From a checkpoint of a small transformer trained on Wikipedia.
Training: 183M tokens, 11885 steps.
Each number is 128 + 32 x the weight over its row's rms, rounded and kept within 0 to 255. Layers, rows and columns count from 0. Numbers have three digits each. The size before them is the row's rms in percent of the matrix's.

# layer 7 attention query, 128x128, rms 0.13, rows 72-127, columns 0-63
098:137086187085110086150111149148159165107108131138085110106123083140097138177159210148084085150139096101103133161136114086110130208127162200138145117139177208153097103153124134142154104112146090
100:120152146152134095124099139096114118136186140108139116136133143166141100078121089112125206178158162151170124149131123157158117079089109091106138124120137115134094163124130134137122132126084120
102:140121194106115105098089138125143132141161061181113095119124082110112126111150178128103076180116074156128140142143143063130124201109127151110167165137172207158138109124124153132184091082100094
099:154189135106116125113094127093177081136194135143126106117162154102160109093151126123143177171177160134176148169088076125133129114074044108149146139139136107127100136136126145137174167115072115
106:111157112111137102114157118122119132133176109133074084120154116102134149143088058120136170115165171063131105134108142165116129110151077141141078105172076090100109191078140062170144198141143123
126:099132084181126159157164098178072155148112179088145164169131118162146120169090113081149140102116145138111100109142156147130117076134173121082111112098079092100151181125090120162093147168155151
077:139140153122125128087113145102128100092136115168166087083140138065128102080195156137116133155115065144165184126122091099092155199105074085163148133128199120158110141157100166150149161130122134
117:143194092114126122100143150142132135118196123109116071088182145106161142128092062109140171109174171112129129120086126157095117107134078110114112127153076056090109167105183106153138191128100130
086:122145114122151120145124113186144130075120140125091146113125089193131170162079114149137116104166193084119086164124140155150116092155143166109080118147061148095154092110168089105119104135114121
100:136064144115150127168102086119143142125067133144090176143066108142095122167160172171125078160114096106104114143131127137176094149176181186146105093171156203127111114141085172087136122118144088
103:130159128146090181133176173111125114154136187044152152142116223123135100141092119136103151128127165147125122187101123093108201115085159110103170179067137149131153075192164114138077089107095121
100:126092174082105167154091148113108138152126117085110112138092152081091132107142161154137093160127087133103132131087109119123110190120103176170121126141174209153102103132108146126124137082088039
066:160127153115139131083110139092124092128099135139190089103141114057135088092218112132145130137116098104186193098121120090091110134109108089164139124145182113152107125160110131117122161124143154
122:129161074145082142098143142126100115167144159116186117141151146092186104118148099094107172093086163174132172087137130122118137095086102083124160143117121055122125161154144138188130174127166195
109:136134135080100157192078129108143116156143125103140174160138199108137136121128157107083143181108106167120130169118095154165172162092087180107152132157155168142146162163119200172105142106110115
096:146083185062135119137082173103128107156134087113088102097084131079084147126136123134161100173149099135119107151076132134107108181175088135153097120170190164131038106074128143079146161107125017
101:128107136084147060092092119133166122048113091129083122096126103161142132085135121212147162060142123051145134126141127147143107138171137134178109117191121096112105096077202092058103151104114097
092:137148092125113153134126141115168136108079122086154144124169186134124113099161153137074114164124094129153142138129056102147157176079140156169163138128163139109170106176108152108137124125076132
082:131121112070150087170093123137146137108134118133074140141110115152163167136071117143155196131161162098096118133123146155149127098175124185095090105157085104129063131072146126123096154144149125
092:131125158181139160069171142125128119119126116132146097091120122108086098121179120158124040101141116116139106102162104103121122132125148057173142140105148135125153117150111092096157123145100139
105:172147128104162134073129108095140115075120151115105132057113160113085118177151117194111030135164183080135104140115105081147166152138137109144132138164158127095130131136077133141153149135112156
102:168121074105120153187149145146098148112132140081140087118094165115110095195087125069147132181129161162090127088108176090136146126137112106099148146116156058149106120091100108134158102118188141
096:159110132145166157116140114093136128157123093104095088083108139110091125157153126134077075111147097075161128152130104109097122173149144082180135101161157128099181179153093115103159115135079102
098:136149129126142152090079117139175113110102088117111121105155093160145159106139124163099125078160133105163137143126148136132104170147156119150121097150115152042197124138200104065123108103065110
086:178092135135129179185081155143136088142155150090177095118124149104141086122120092056089185141049140135113157155105160141060099110130120143180095107121133119162093101145129122112085161163103134
093:045109125133183174181147134149117151191100122118080137147220150095126083124094161136171151177196124074129138165094139156126106182148126184121102132164099128144115154106090163130084122160098134
080:140080097162110116142072162180170051121100216138082129117132172189134103127168130079093155090135167195133114111146106155122151142106125082184124124172153099131087118187164174142126122109143132
097:100185102070097074107116138108120184138115134128084110184139174130112126141123195142107132176130095063152110129100098141122125177120168176150155095116143144126157136082093109140084070108123146
091:095117149163128145096112095117086142167141112143129124078106158122112150114126115085065110077091194116130116055138140124184173057145056064112097161160138111118118151129127132102142164112105131
101:171095128056141054098112182159160092157082115125149167108163113173146102120103108132117157183195115171138153087181161139098091180131104142118141142135148126143071113162141155134104161149141123
110:127190136161053109089135159092133140099168126119157100086099130140113083138161114125139115105147102173082116096117172150041145114106125086079123120106129121122075138148189084146127112086134147
092:146171111105076164144152167130095205123100102124132132095063136135112127117154116148187121153138109147117129109090077162078068165096144120120190120089165145110141067138099126162137125120098119
106:146082108165174164121155077045194097157093127122097116148127103064113128125135160128152151114104122109110165179132111126155122134141206106149146114128141141170141125161069149124135074133086127
103:105159173185169220155158105123144102180142090060093068159140127053119115129076177122118152089110169102171083098159061173161184065145131151164101134167104136163100163100081126121140134134115117
103:165139130139125120099154154159175130122137144143109182103137136023131147114132118129148159087083115139128114137103142117134166095133159073118175053114140118163082089177118132131111078116184112
107:124150111106168080125162129142148098140077116129132132117170102126148097060150098118154148095147120101167174122109107117140173137135073104123157101143156130151106155153091134203150169114139122
091:143116155100105159144116111087125168146120155091136089142064095180099181152083153141093145110136114170085120146128174141147102141104195127108104169111107153138131167065161037104154117163109061
116:149109113167070173146184104128145155100172121125148109143121080101109156162112195119136122126109069160191119156126126101113145144077197120116129121122129141126145047142113135116151039129139067
105:154147104105180162047096156127123105161124145125161121052162182112130059091142100128148081140070148143115153121123094137126129152156126092162149139078100109121090113183131165137117176110144191
105:165133166127136135070126178117134168159024124098109143134106142164066158147110153165096159112137106167092111158118099179111148153092126074125185154079133145161136134107122095147089088141151088
110:071123133131138092123126181155092120182096082164129177138164147118139110100139055092164090130143161127135123059147080128109165111150067073125122118136155090147092155117145152127146204124130198
101:102127134153148123120144143150103178155106123136129166153126096135115171152059091105141127157150153191050102143092161124137110156159137197105081118108085161110123193067135094165094158162100114
104:123159136112151154108165171171087136184124118133142123098163150111139087093151116125172100095088109130142154093159048152080129141158080089185147117098175114121075110160136152144159194118129127
092:104144162136098089124133145132125189110087136103101164130082110165100199137061113104139152137149139139059065134127134136131146133114129172075107131132115164124149177056163096135093127151143072
086:111144206176091098116155117133138147123083154116108195097087116190083184156089148098116132125160102193073067164115143119123145123113106138067122141103149204096119189141126107164139124138159038
094:130100106117126088213122136103144186104118149123157099098087097154050166169069157134120093137145097135089062127081134125104134109101179202101116083103116168119123133085114122131102071119105038
078:100105125139138083193120113125139167148130121120175129117098097154054185187059122093124074159175109129099050131118133135090154082105119167059088114142112150126079169082125124134101118112130057
110:081083061072180125191127131102087126161174109146209068124198144089112100147132118082077097154116145123150153115161095148091106120135087111128086109133107066178059133118160158125154145118098134
111:147071078071113104138112173144132123124132167149138124134132120057138122130055100136104108137173129123113158072098181119159085195136134154152098158064087087144103159148101127145098151152101154
086:150170117123159212089162132122123072182166096143118078112187156082145084132200138160165085088102079155170162132108074128118102111155141056186144122122124100137103088149094142121161121104122182
100:113107071102128063209145117123095180097084172118164115141116083173089154115101136087088156155122136145104136147125173118089135147093119202100141093088149145151130147174138157156115099130080073
097:120171111125130112168160157188128116137171123154067143122138154099141162127145089186183088077128085066111125075097038151123116078153171109198115064157095122116156057092098119156071156122145167
103:120095143200110133149150125136160155103058126118156163166125088191146154119116155078102185159151168176169141151108219125132145139085157184090159142095181159127153153156110104103122099166132086
119:155145120100155127123141148071096117214141145127192086026150158130104136169163133168137117109072105192131140137098077179111106105155125131142117061096125165129057110163107142165182131141157059
111:090122074106123085240173143151093106146145108186143121145186148121101131135149128159114048103163101097178133104095094139120115100124109135157137108122175114144112132176072160115116148123078149
103:164128167205083135114143106147156149104064130110115162128104106172159155131108151142116199113135140181138148162091227135138156138100171185098172131099172184077174142178078103135108107147149075
# layer 7 attention key, 128x128, rms 0.13, rows 72-127, columns 0-63
082:129143128085196166147147134112143208134110138103083109121182133111038117095092153131153162125133147103092064106122087133113117125214196124100173127088128130124136137093099122083132089112125104
109:104172174127143087142079139207063104144102146115063172155107099115171127129175104119134128087191147113131163111113101133087107138095175171169085182103143136095140110134141186158154117112193122
100:144169156110199164113085119117123189135082139134077107112131110090080134100098114116180144094154176080106123084107115153152109130186196122101147142072093135089109112089104123068104100084088113
099:108177167153129133117118146214024092166138173136111101154112114126180135113147091073128107124171160168156168116093141139108161142073108121124114183061152148057089143149124159131162156034142134
104:153113132125065117126130096112126075128125131150186164163109137116167102093205177155109121123103118178192169148145085084127123148104044137130138146201188154143173128175142171143165140165152145
124:139077104097085081149148128123156086082143072132150194132123145178161122150136120149111142119121121090125128154124172089059136116120097169158107059190123120164183089131087122152086148204201155
110:121176182147127140106099147155074115164113142133092063147090126115204129068146111120144091120154076181111173103128120110151177184110121074128143230063154123078100128121165151119170149096110149
072:114097095146061113150131113146137056116172118137119171179127141107197126143168160124086143104140152150163167172133105094118109117110079144115156163182170113138154169160143173168182145188162133
104:120066083124130092150168091114146155103153097143158187120155125146044137186116152146103147135122149073148066153127117147098080081148136177112106046202107154171166125124099111158116106165149085
072:149118131130153145121144125134144197119111133153255138055146119178066102079132127091157079147096123106138114110143140154140125122141121119121107071123089144109173081117085077095086127118074111
114:106196103069164145151132130065180155154106110071086115080167156205083107175102149155091126132106095156106113115151076174110134136129118179114089100110085152145128143129121120091092076089136111
090:121184134109145190121119125060210156154100172119165107089138143099026123075157148129185070154127128133146136083133040151192123125149098082111135118146126141145140158110139099091099136123044107
124:124141147123118123104104142121069065144095161134123097156105106102251113062172113110156149117152102182139230126126130105147155145087094076145136188063152101109115129153169147141155144091096182
064:086165144133107120121126181173077074109138121107063104172108153145255138141118102126102165110139169202117157146146165099078169151134145119122151173063151113139111137145149137125159131122144160
122:102161130174132187119137147103170180180140156105131061116138153124037108092103126118111112159124139144140104091142115112168150150145166146110143158099132144128162155107137150067115127059104085
074:158156116134149176142106092086212144160119201154165150117159081052026113060160151102184124135121125108172171089135083155225087132124087083094120133169106132131153151125162117125095132124052123
097:094101121144158149149135057155141118093119149171094188135158074122150159181141193121114150107141155104147108171175102144172051096139126148122130142164134123106107150166126116148163097168070108
091:078166147112158165120097160104111160162122146116122079140124140124102104110148126111142120169155097156125157127123061140148158177094115072140142174015146124082106177123173145138167131048123114
088:148098063197128129130171099161141163116166121162202165110149081164145129165100146082091170121124177075134140143118169113139081114139137180106128085204107135124145103133088134138109139146137084
099:131150197025142096106073145116096086112058143113079143140085146107097140119171116160157096120153080157104100126127085130097136130085103067141129145068157139113107105124181124133141107134118180
105:153111150110117128099109150095127174102052148117215140097105113141102104105185120119132098129122066171138162153179125109091132169040074071124116104094132133100170108144166095126155136136097149
110:215151069145094168161144140112120177144092153115216145098159126140133147178094131113103124089118089123120134173111153175131071110077090094124159105138069120112100135143149060160148161145089110
091:156157172075114176134068149124177140101071140111145139119109150106081113071154148156165104171123070161156152143159097125173194132094066087192160129076149147119130118144161099106116137121111142
109:086143126064161144179099110129138111074157113128122143152163139093131124117144168127165150159121118168165176148159072184129121119162110122177131090064137128140133153162075142114124072139072149
089:175140120123126159096194137184177152087052116133134099083168169106147150129145119152127156184149094103149133158163105161156093088180115163172100100128086099145111102177139156093111128105130096
098:099136170156165143113107096163153175090127153169102151146130053115134175140129142125075124141115106098179129142170027155144124137121116108096189141121090129118086120126190116120147130081074127
091:132158106083131115157166152156104150110087073147135122163140111081151120135177111133063161128105120133156151150134101157141129099121109175151146137109116129044129104197153180115131097124128131
092:106166130131174099092096116155158137158079130166124200147172094117121130059118120155071180095061149058088065065155130099131190077135131137131117156136073144118167115108137129130162132103152145
096:096118140133136186190136144068114138098142161144084104132112144098097170162134190126199162141149121106086106137135150162136115144210184128095111156126138156131149088082092129092119097140144095
095:123156094138186188165077134167159144071087131130164126159132120112167102084165103132115131098143141126140123154145174123131153131088072140116094142115186145081122160170146157135137103104091124
106:105128148155174140087122113118166121093089132150155128103126083131134130182150162102124139085169104097149120177127116121177126149183133164121111133092119165116132097122135168118081135075052116
104:176169183149130187089151120126169116185131206142127105142106092091110143151107187109150076136166129138136130156160133172104117158115134074072142140101149136124109101175169106134146112174033111
107:104094132138083106161128169086128141102109054091061081136150129123103150101151082171139104142070104142066117112073139109125172109120085137154177101162157151144082121119111169132121061118173113
101:025083187218140189097169101046132118106127097124124044102090131128109143105158141107172138146101142161086126126124197121134137151094169164109142123108164162160129116089140098156133113114138108
091:148147109129148116166107167135100133050096067110137125140153094126158087095126106161066184142157119076091104157092121100107148106051108138164128110106164129064096135153100129128142116124124139
113:064116128102100119068138140167075086144097146137218126195130151146159165090143099124088097103134144193178098149097165098141137113101128140130130136049107163143203100159130023196176177110142122
121:134067100156150146194125137093135166115162158137121129086111106128068063140116140124187125138170106105095167086147068166131111130125162103082119096159109130164032142088129228067079086147127106
080:141086122121169180165102167095133133067108128092138105143141127111108060105105086148123198146138117118082128126118142155099173158114124132140137101104180136101099143131175130057072089066122143
092:098153160181080076082134137171106113148085082150109115123103118105126176097142130116120059153142093107123079108169126098138088109070091128127173149144151132125114090128093132150181138185156163
122:118109074123137101133132110127111157180176127170176153129095143100066119131136102118173092140136084139079136046191134120134086150120158055111130101161106161123096160097146206115148079161103119
093:120144134138109097108146116168121067175143111160140131122106137113183193134136166087131060108158177108155127131140150059180088126098144134120144183126119130114153112146101078166217193163176114
112:118029175150165119171119130100145146139138157112152118119102101123117067151094109132113091114163113095129156085137078160101169146131188123108138141162158093100121153084097145070095116106153107
105:116148132120105112111146131166117081227154097167164152142117143101168179147129130116140047132115146137116137092208156077134060129134137089108129181149115097100108163115063107136203171157152156
085:134072113084194142151123136080152147132161155104161165133129116129093049150099126173128127118099102105125142113095099164094174128183166107103112120144106099128111166090112166060064113073083127
107:090079119120155130151149116093148154105196123153176141128132159152023106133116109142117107128043055107103101097141112123074134138160142102101166114146105151148128180088109154087092100132114113
089:132120130109156135134099134099087186095128175113122147102136097132033052118105133123119171138111106099118135134064094209082151113145128128125142118134136156144102156143158144092054123058060117
080:125098134127165143132105118090097172067128179109112141109123102145033058089114146127114164141121097086116108144062097179093184105117129132125154127122147161140124131150152133080057122078073119
129:148144126152096114083088106141101125172111116153110117112110104093168095134160164119167098109244127070113105134142126180156135123107099141162150129173161127139063067147158118096144135092089155
112:116136114125119104168120150153138120132111108103132109122056038123142056172108098101084160106177066085103068130115127084131111166092161155122133116139126121114167090116178153180162109134181110
084:132162131134094119098140134149138062191134054180129131119122155095129199147140117142150043121165120127119093104196138082149084152087111107138118142133119115082116126117081140172192130190143142
095:125131160113132135146100135116077159162163186116140121138097111097072095148100148068138193154137131127093191119086146206111097140181136136106138114125143140190077175122176111108092133091071096
088:127158141116156107142156163132122040125067083125117151141157108150255118114103146165118084092126165103182106150094121125137144097082138139111129140123115108060145127136041106159160135141147135
102:129093147120143159125106108144119158105165165107152100127108160180091143117107126056101197138090173200151174123126119135111131152173151121080130152096132128176129168141177112123127141140128108
115:155189110098125111091118148141094145161160095187151168093141155110075151129153118167177104140088085108095135072137116172090114100166106077144166140179132155127066141129098191074117126091090196
117:111172132111121139132127124160089094186128119137146116112128115100140130150138182072143086073186133089090121127114093149151087112099146127122153162142125128148082173139119111169181199132125090
114:128098138103132126152146147147105153113178136116171119155132166189114161132103118075088202147022139206150192132128108104084096145186146109078127155094126131157161195143141131146129127169160124
# layer 7 attention value, 128x128, rms 0.0934, rows 64-114, columns 0-63
090:101198111116203103095145117121151106103203117155062127211204106097133127123142155179177132192155147124099125176132081090139106097142137134155121135111108124141107149127085121176160165129113128
095:132150127139135109095150132190087125119247094159122105180152132139132124112140106136167122182142140064184132161114105143122100133083109118133181119119117147155107150147073117089118176146073128
099:118090103154155191095125115116132132087161186126140064107168086126129122137118185082130154097187186132091118193154096132125162150118120150137098142102151140187114123144141117169186141172098112
114:121116113118113079110114084120152130111040162171132150058054068145127181116117115125112113094101115157086133054176138131141138119136115147078086135098145130113145108131170147137152071108155158
109:113151168165128128087110095078140139125129078180113072126095087125127171091136060149180104078102124107172131110109204140190126107117100134121130137152087131102161108067172092127123116134154144
095:161148108122130135127121116167157121053185151131109176094171167104129124108124162155125142154152184096118131159071082051102095082121106082143152117094107149139096135135106096149136182119109141
099:121180148126144181106119152141149124103148088119136105121115123084134094116124155117174107084216138121186135157093119131090210169129150163157138143181096113119137115125133105090200179180128107
098:184089162108082109102073180158090151146096136085143118050121173137132106135128135146122125088181065173076135138125110152035170133178186132157138133127153128136114104123116131088143165174087071
097:087158149144113129157129123153198117162123094164098120082109182106131134135128116164114124130096134144101118117179094119092112154177172128116094114136116102110139177133139161103144053096124132
104:114090121162130127145115120107069119159117128138165103175093050122125096113111124100123115100154041144198130085112156186145141177096151184121120164138143107089191145117131161101136163147152123
085:143133129055194138160117117116088134186149143112117148095114136168129202116134120137155119092101147107162135146127113163162107113126095110137167120132104139115102146111150054064166142147125159
098:127066114147146086122098080125132082181121145146154193118057148089127170117096100131085117129111144135135134049127093126159164114117174116125154158106155100109180149153170133155176108149116128
094:111146081161135208191124166078131111143146087105163062204179115126121120117138179111093138100123103113173133132186113178162127121077118154154177109102087180133110197144130124134125130109120157
087:156060171117128088049120127117138108135159159139099116085094105096129174120126113148125159126112154114048122096120133061154094097147148142130106175116122115211093126132145152183134060094133122
115:132087101123137122097159130089051127137116179130101141148144092185126141156138099149120128161091117143097109185134171118160111103120086092114123110081155139152143079134106104160075122118100133
086:080136058099130119177142129104065147161163116109132146185219111151123058172141125091100157162164149183133119160164126175133050163127107143102069109108140135116111159164123151149135151091140123
106:130102081128150125165143086075068149161137146128158120108191144132127123183155109096076127115120112183079123140141105147147045155137117096071138088125151158092124169154140106147183119105134124
092:113088117100049156161086179088121126140118097106167090168112191113125142130138163175152138125113082153113137099111115121143166103120183169245139133064125150122142200105127152179129156169164111
084:158151087146155125105142043104150127075159120153141103121111107119129102110157164122136135168156116086155154101114111104178103140114119149098145144125146162093126093150133157081145136102129090
085:134149173153090105124102173171141113164079094128138095148094121146126187125123083168179078068101104130133117099154152181127169094087110101131163143183096092141138104089164071107081159147149183
094:152105166122150104079106090163128118116127156114148185027069153117135156140120142129134117092182147139098133120092127049143157155156165116127121161142153087084151080116167109108180163171101097
089:104140148105143117102170125144066132060119131165092106110197101114123120135133107138129116140090163143107112180067127115106131119168147120124165114123108094085168157117085106171218147150132139
086:157067096111150132060162077066101144138142162131129144118127105146129096095133165095119159159137137137098138170096188081133101171119107143098084142115175133102132099134163163149124113148101104
099:190178144088189090121063190155098143104128156121098078135102141142130139088150091121144092129080166076089134069115114151107088132117114096108160131177115113084112111112151098060097155140120119
092:125140130108136048115155102151160148088143077118111207122139167066132116102108121173123137169123068109194140129083122109114133101122112105159156088168111147135136079136141137194154103143154133
094:124139115133162043137168091103118099193131107125157141152138067135130160131120115136135109089102124111145136107129138138129126134179147138171144139156155137116148147125116132158191131167071144
087:149087142087138131121120111122126126093109172151138172065074126136128122061099123106106138102146142138125129155055156084129139162161125085097115137082149104056177104098164091154174134173143139
108:111134115127168135133068136157133097114154179161124140124076033129129154105092161054138157168169163101149127101062103120122129111090130141091086140106099115158110178110106169165115108175128149
106:147140132142143188130092083114200122134072173083135108036102144129130158120124168097089120058121223135078127085200140115162191096130099122087099159141141121137111110120192105116107074122097130
082:122176170118126132105139109146137126152135089113122127139108176147133165095120082183208086101165160118175130162117150129124166110133093078127171156167099108138141078104123036068137188190104163
087:179095161100112143134104129077124156139141103093142131043066136134128138118139157127161130088177078144171129135089140133157128164143140119176132145131118131092145084106154083067129158146150092
094:159086125078055057094138144127077126125062109112148173132128077131124092115125108117092120138081116145073124117119189198093098117106107113118135141090152134115134091140138124131046096128121129
082:115133130143171129099092170143148148125130154105089145151097142074127097051117128188094125131121166127114106127111081069117161071085069172158131154122090113159128109128123135089167106127110111
082:132132138154111152137111218089122129110169102051111115093152136145127129134172133106081115136200166104144131121113109101151144089187157126203115170164160120207092127166133136095199113107087100
099:102121103176123114143218062173144122124187145124155114151159218159122172211111112129140136114122140092100128106137143081116080127143144086076122163103088117116158149143119149159138137133140139
093:096199070165155190151157176106124107124152121090149062105165113164122099154140132122116124134101119153097135126188146151099006137101169077085161127119100133143128195112136149179135127118147121
085:102150109127126204075121134137122117103131186112166111139163078137126110079109176113116107173141144147116132134096095173141154103103126157120150089090125126127103128177108095114175109155104118
092:158099153116127140117091103138157126083083158112098110121070091111125134052104159123112132133145163130112118127167118124169206145103098149139146148112167127117094077168103080060130197125121131
090:141119093113155114142147099128159129131116167163118150142187184119123153127138095151103119136121157118115123170150101111064084118137109117072136181137080112131102180176146192134100109134146133
113:094193161100158138108059191107118169110119102097112124187115125120124099110140131172129126158140187152086125087114110125116149085155096155131113083155143113156138120107109104105151104070123150
085:107143118142178151142171063137131115154107109142132125098158138121136194215161086068153148178163161142148123147071116071136123062157138081154095136085142137110103162133162150098140158061119142
084:091201117100143122151152148098126110151164085151153109041114100094120132142129151107130160114093141140129141182186158094101060068197172115119163168126152127098111239144141105108146149074150167
096:158083134184101198119065216108114142110133154111110138123159112142132136159148121143126112133150135122092126111055092152163145118087084125197093107158155131191131084100108151144150111162111112
097:092143120110094092152125076113117117120167127155176132177155227132129132146104096146135129120120087133133136136132151185148094159164203085110118103077109144148146161119138132146104083137110115
089:157147106124116080132065158161045155120161103146157134152148110159123064092069087129128144105084117076124115094187204115130133101098171113167159123063136146123138107115069086135194076132116159
088:073109140097161138164153144104104134188125127125154118057111101112125192089166089096161136127093127093098125155148134121134134065107127074143145143082169139155110133189173128113196098152152129
085:186082067116114134132161059138116097166097142153171128085178049169130124102135100103128127108159111120174133138115136183130130161109182129132135141114142147117127129163165163147173140170120101
090:120116135188145088180132132127060177162127106141099164171115077136134080106107109125147141134147180054098121087123100149126173046096078110161111094134155126130152084073094152133130159139078132
092:121151138113110138124184130042173136133143150119165110119137160079127146102168121151148133125129102130142151151122091117167097133155095141181155089106076156179140066122160150165065094129112104
088:101085123134110107128181095111131121128161126154199137135147162150130144193144080168114120090091078139144122155140126097065097180145124094117153141102147143081144149094150128142113055099142124
087:118074141165105108135161096141145100140188170148161124126120143164123185148126197069098141167125133076063135164118158101158126123121176135111115175113177124165107160185121096100229127137131089
# layer 7 attention output (transposed), 128x128, rms 0.0912, rows 64-114, columns 0-63
091:105135094090125089077089120102149060121126098132180111117120093164199120133118054044097162106144170093148101093111172149149102106107133114150092119157132082167130113172144095120121093124142090
098:067106084101165122085100076146170098176144145164133087076139157194161173112127102099074156106162149116133209164125128146146161084200140118153107102139101086136114079144100133022135105103111115
100:121124150107103103118154170146165138139150091140122137151121109165212087114160066190109150110162134160177194117116121086103117097138140116094102123154190087079119076146105154118093095059125089
113:176158103121084152135124130144085126129146112111155213167164157131109163154100222100164113137051114139128088123121152113140107142094130088105199141130105158183120184096161143246084159179157095
115:095159104153119107154177099097139071164100140084135155165130104181075159167139192144119109202108124130106081132119108079135111199127116121122159126104087131101155158139118171146110189109125190
098:050058119156132115094125129134120112186133107161134081091127133173162080171120064089116151126145132163115165122172108164149123153174147118089077088142171086121136120139098145077133039130119147
095:097103189125114099185129086121150140082102131099100103177141070126189153181118103167122129119163136155103105119123115180110080161135168129079099110122110107093123123119163182122118095073100178
095:133124163131175110227149105159173190112141139161143129141112113130159081170118172097159094133132130181134150096135128142162173110159123157104153112109181108142111129176184140108094129124088131
093:154149097080167131182159125091103142062096127138132190126174131088084165128142157133186077125118135136134036063110154160159132133087157109153125091107096144173109155078192075203125130125147113
097:133171193092116132131143109151159129099128154111088110156156150106086216134114116130116151128146103104113095170091162148095136124151115120142172135129046119128099118121126186153113172138130120
087:110084182163148147104113143086088099134149137099139158166142155100117132120135192162085129175116129107137128126116091113183149147143097200152152130137115128103167118103119168097111136136078169
098:176144123078131176152169156117114132110164141113114165153165110109060148170113152078136114196106183115093080109109172168122095140104123084092155142145047120210083114100142158171117123183116104
094:108072159110167101035159175158113107159097159162088150140122133087188166046139018194137173086164105115124135131143144055111129146107147174133096116154073088123120134112090131083164112091111100
089:161151090137127132171144124133157103137131095140139155126127088185109143158196173106137054175141165127144146082107148122128158158141121016125155114127174107090142103148122119137118157117146122
112:129148090131098148095138146156167127164174106105175119112101164147144095092149165091089170157077149124153205182113124068160129086148057143171137131138174136137109090175090082108133172129117116
088:138150143113136124069123204182134121110109112129148114132094116106166115067141080113116241048132084093172155135126126146088098048095120162184107154151119167139116117134128087144141088109149049
103:062098156126133134132209205188129144101152098107168147121182081120146130110123166134105178093078175112144148147133133129115078133170092170139110112191023156153110115162123092108104106108121104
090:117146156138187068113111124126144085146115155172121135149120095081100119119145080127132087177121134160129114085096137051137144144088108105131166110110139104137101160184138159106106128099096124
098:137090132178101124092152129224134118145134128179124112107157088166148151181102077107133167086153160074140165168129149147105079131163142101118091144116090112169109080134108135140094123214133093
099:108179127073151153147101096045103136120127145064137163144109155114129133125140203138099097184071101144090077121125106101149148172122124158132173113136099157112145172133144147134175162087094172
095:126118161140090150222145101123134168075186128104108065172160090131089095212090171089120090150103164155100095111137145204119099148162105117079135127126147145175111095126170143144111116129125120
088:042178086066129113168150131075178057115127080113152147149133068187146152163126135113100166192107159180136073134116091121148135136136111126082111082159066132131129132200134106161119078068095144
090:164126152213071121114138146235173154134148146137126095111141100152105095150127096122150152115171181089153197157104110145113099109160094096138101165089177111126104072126091124120094142170166086
099:112145131199110156159159092092124135136108136147153152072086126123129113218108158085143163184123120100093101145139114163172113149200127174100098151118097114109145077119147097081180113199106161
092:138050132188132125119104132154110148152097120105140074089163126137065081157078127104115108126142168124122144132158093143093061165104191111109107147123121118144120230136079175139091099152108189
092:157130092116117133128111157094111100130140141126118143205133153145009177101065123137132111140118172083146120119102162100137108101099095141116179149136047117131123168130142108114126172142154117
091:113147163178082153161148125102131092130137118114109124155154150161083130201157145137174114227104145193118113158086071130144124143152095136094111118079179121129154118126126193147083084107130202
106:131138130090098141119115088098125083153119086159127136136116170151104161167151063138172098137161090138167115125143170143143149107123153067108156110093144088080147073122135198170085103098180155
104:189116133137103135173164175126083159133130158128087172170102109134167085153091165192176109115108076128115110100158124118117110154110169146082132162137156149125134110089130087183152145151147095
089:098150131127141154153095097054112126124148151069121128152124148119152113151133196148097094189088131136092123129110085134149128145137119177133136110129126150116153153137154155081148131074087197
088:136084234186112125143134116168107127106133160133115096173149122104135117190169163158100107163122136111121138146096097106135109168172079143127116142071170137119116129153144201121111161129091216
085:155134091144110137111116124181135188173104163135173161078079189143101105102125137055145181140121121123130183141122089112146134109147090125147129159121156144146119141146128161138174174164148155
079:099126113075146113126120127097114148110085120157099135073109172174115194176145205116160147133066088089078168117201117076154103146160096093174149081113105121139133128134114097189158153140122140
079:168207075120153124110169134131083125142125095211182104081090162144119139104120110050153160117134177155059177181120112119128159145111064121083119134126110179113084113115146136115136145093151112
099:136113122132137102111135169112105177127118136094146073142078098040095165096125113091107146129137139178142079167079159151096169126121064131097152085091153127147109157152109122093119091073116108
087:142108105103104078119147117153155152132134152154168095184099127099113169069128146132133181164090143219143144191086167182098174110150118121108104131124111116117075119162143127122083123112159099
085:169145138122129079136134085133142161122107168075114163128036116239098134134198136136178165150072141147142128187124134118139133127116133146133093139137121152095166170080099120123095208126097142
093:121194117115089143125105118160105148117135139152108145121110172142190170183143167193173125154097096111108103052184142078131068086151137196084154108118133124155135144047130090186155100136118079
088:103115141128148104124161114117144195138104067110087118097134060075072109156150149127099136102085095126152078137106138163160138139099078104124138062117186133134146164151115111121170187137138145
120:121066078150155109143138107073153103113103122131136150067136178166177181117148159091164101083086107097149229174121094091181140166165099139167137159115082096124144106160137135056120146153097148
083:203127116171095109161140121125105134095144056101132141125140098126110094085107057111114074098140155122160182145129121127150160142079123160130146130137122135091152136102112143117158156118099117
081:134098109123098088076115126156149123141124098134159142144209189107151124094082143124153122151113138139138171097083136136163209165129110127081101118168123081107129096115110132096159122101139114
095:136189110158178149143131104118105151085150126163122145066055160159133154146178152089154151128184125140117152187244122092103121138109107134118155137104086217117134083166133165154079114127116117
098:145056114179133111160185164155152119170135132108106098151130041091112081133160107171100096152156168152192155160045116177122194128104088129154104161140181123145143117148155128086110124128114130
088:127121080133150165142148192098146086176101163082174131150093144125168156095160147126172126132053142132077094112097112086170167190137117122105125153115150067125110115150134108163095133078102122
087:177161107176095137144148105165140121096156036095115149131129125061144090114115162136110090182120150169073130162122112136124162157081142186125124160123148118096140150070094101163162189175090127
093:127217173112109163101139152139112138140155132097154145150114104131100072127127073112119164166129137144107031142141149149108116119082172114114115137147136156101108169094144117205120171137154127
090:125136119110110193115081163105144064108119113118096103087127224119166151136139168101155092082135088096118151164130098098172114209167176154201188191169105088132137099174165144149149082133130105
106:158124100180121086198144117200100082168133106141132138173155118132072099168099180135106105195181166129159162170116116170047119123121166132127152170155153160129155124143089149105109153133148160
091:138050074131125090159148139085126117135153083137112107133192114079172126103088132144098114174157123146076162093138138126116173145108151103168153099096132109122151090184094131165194126137128108
098:133208140100091107085140143126135151130143115066108111090079071085111128126172101157171146128113169183117049145092137136125179134091060128119108137099151123087158172076115087145128176131118108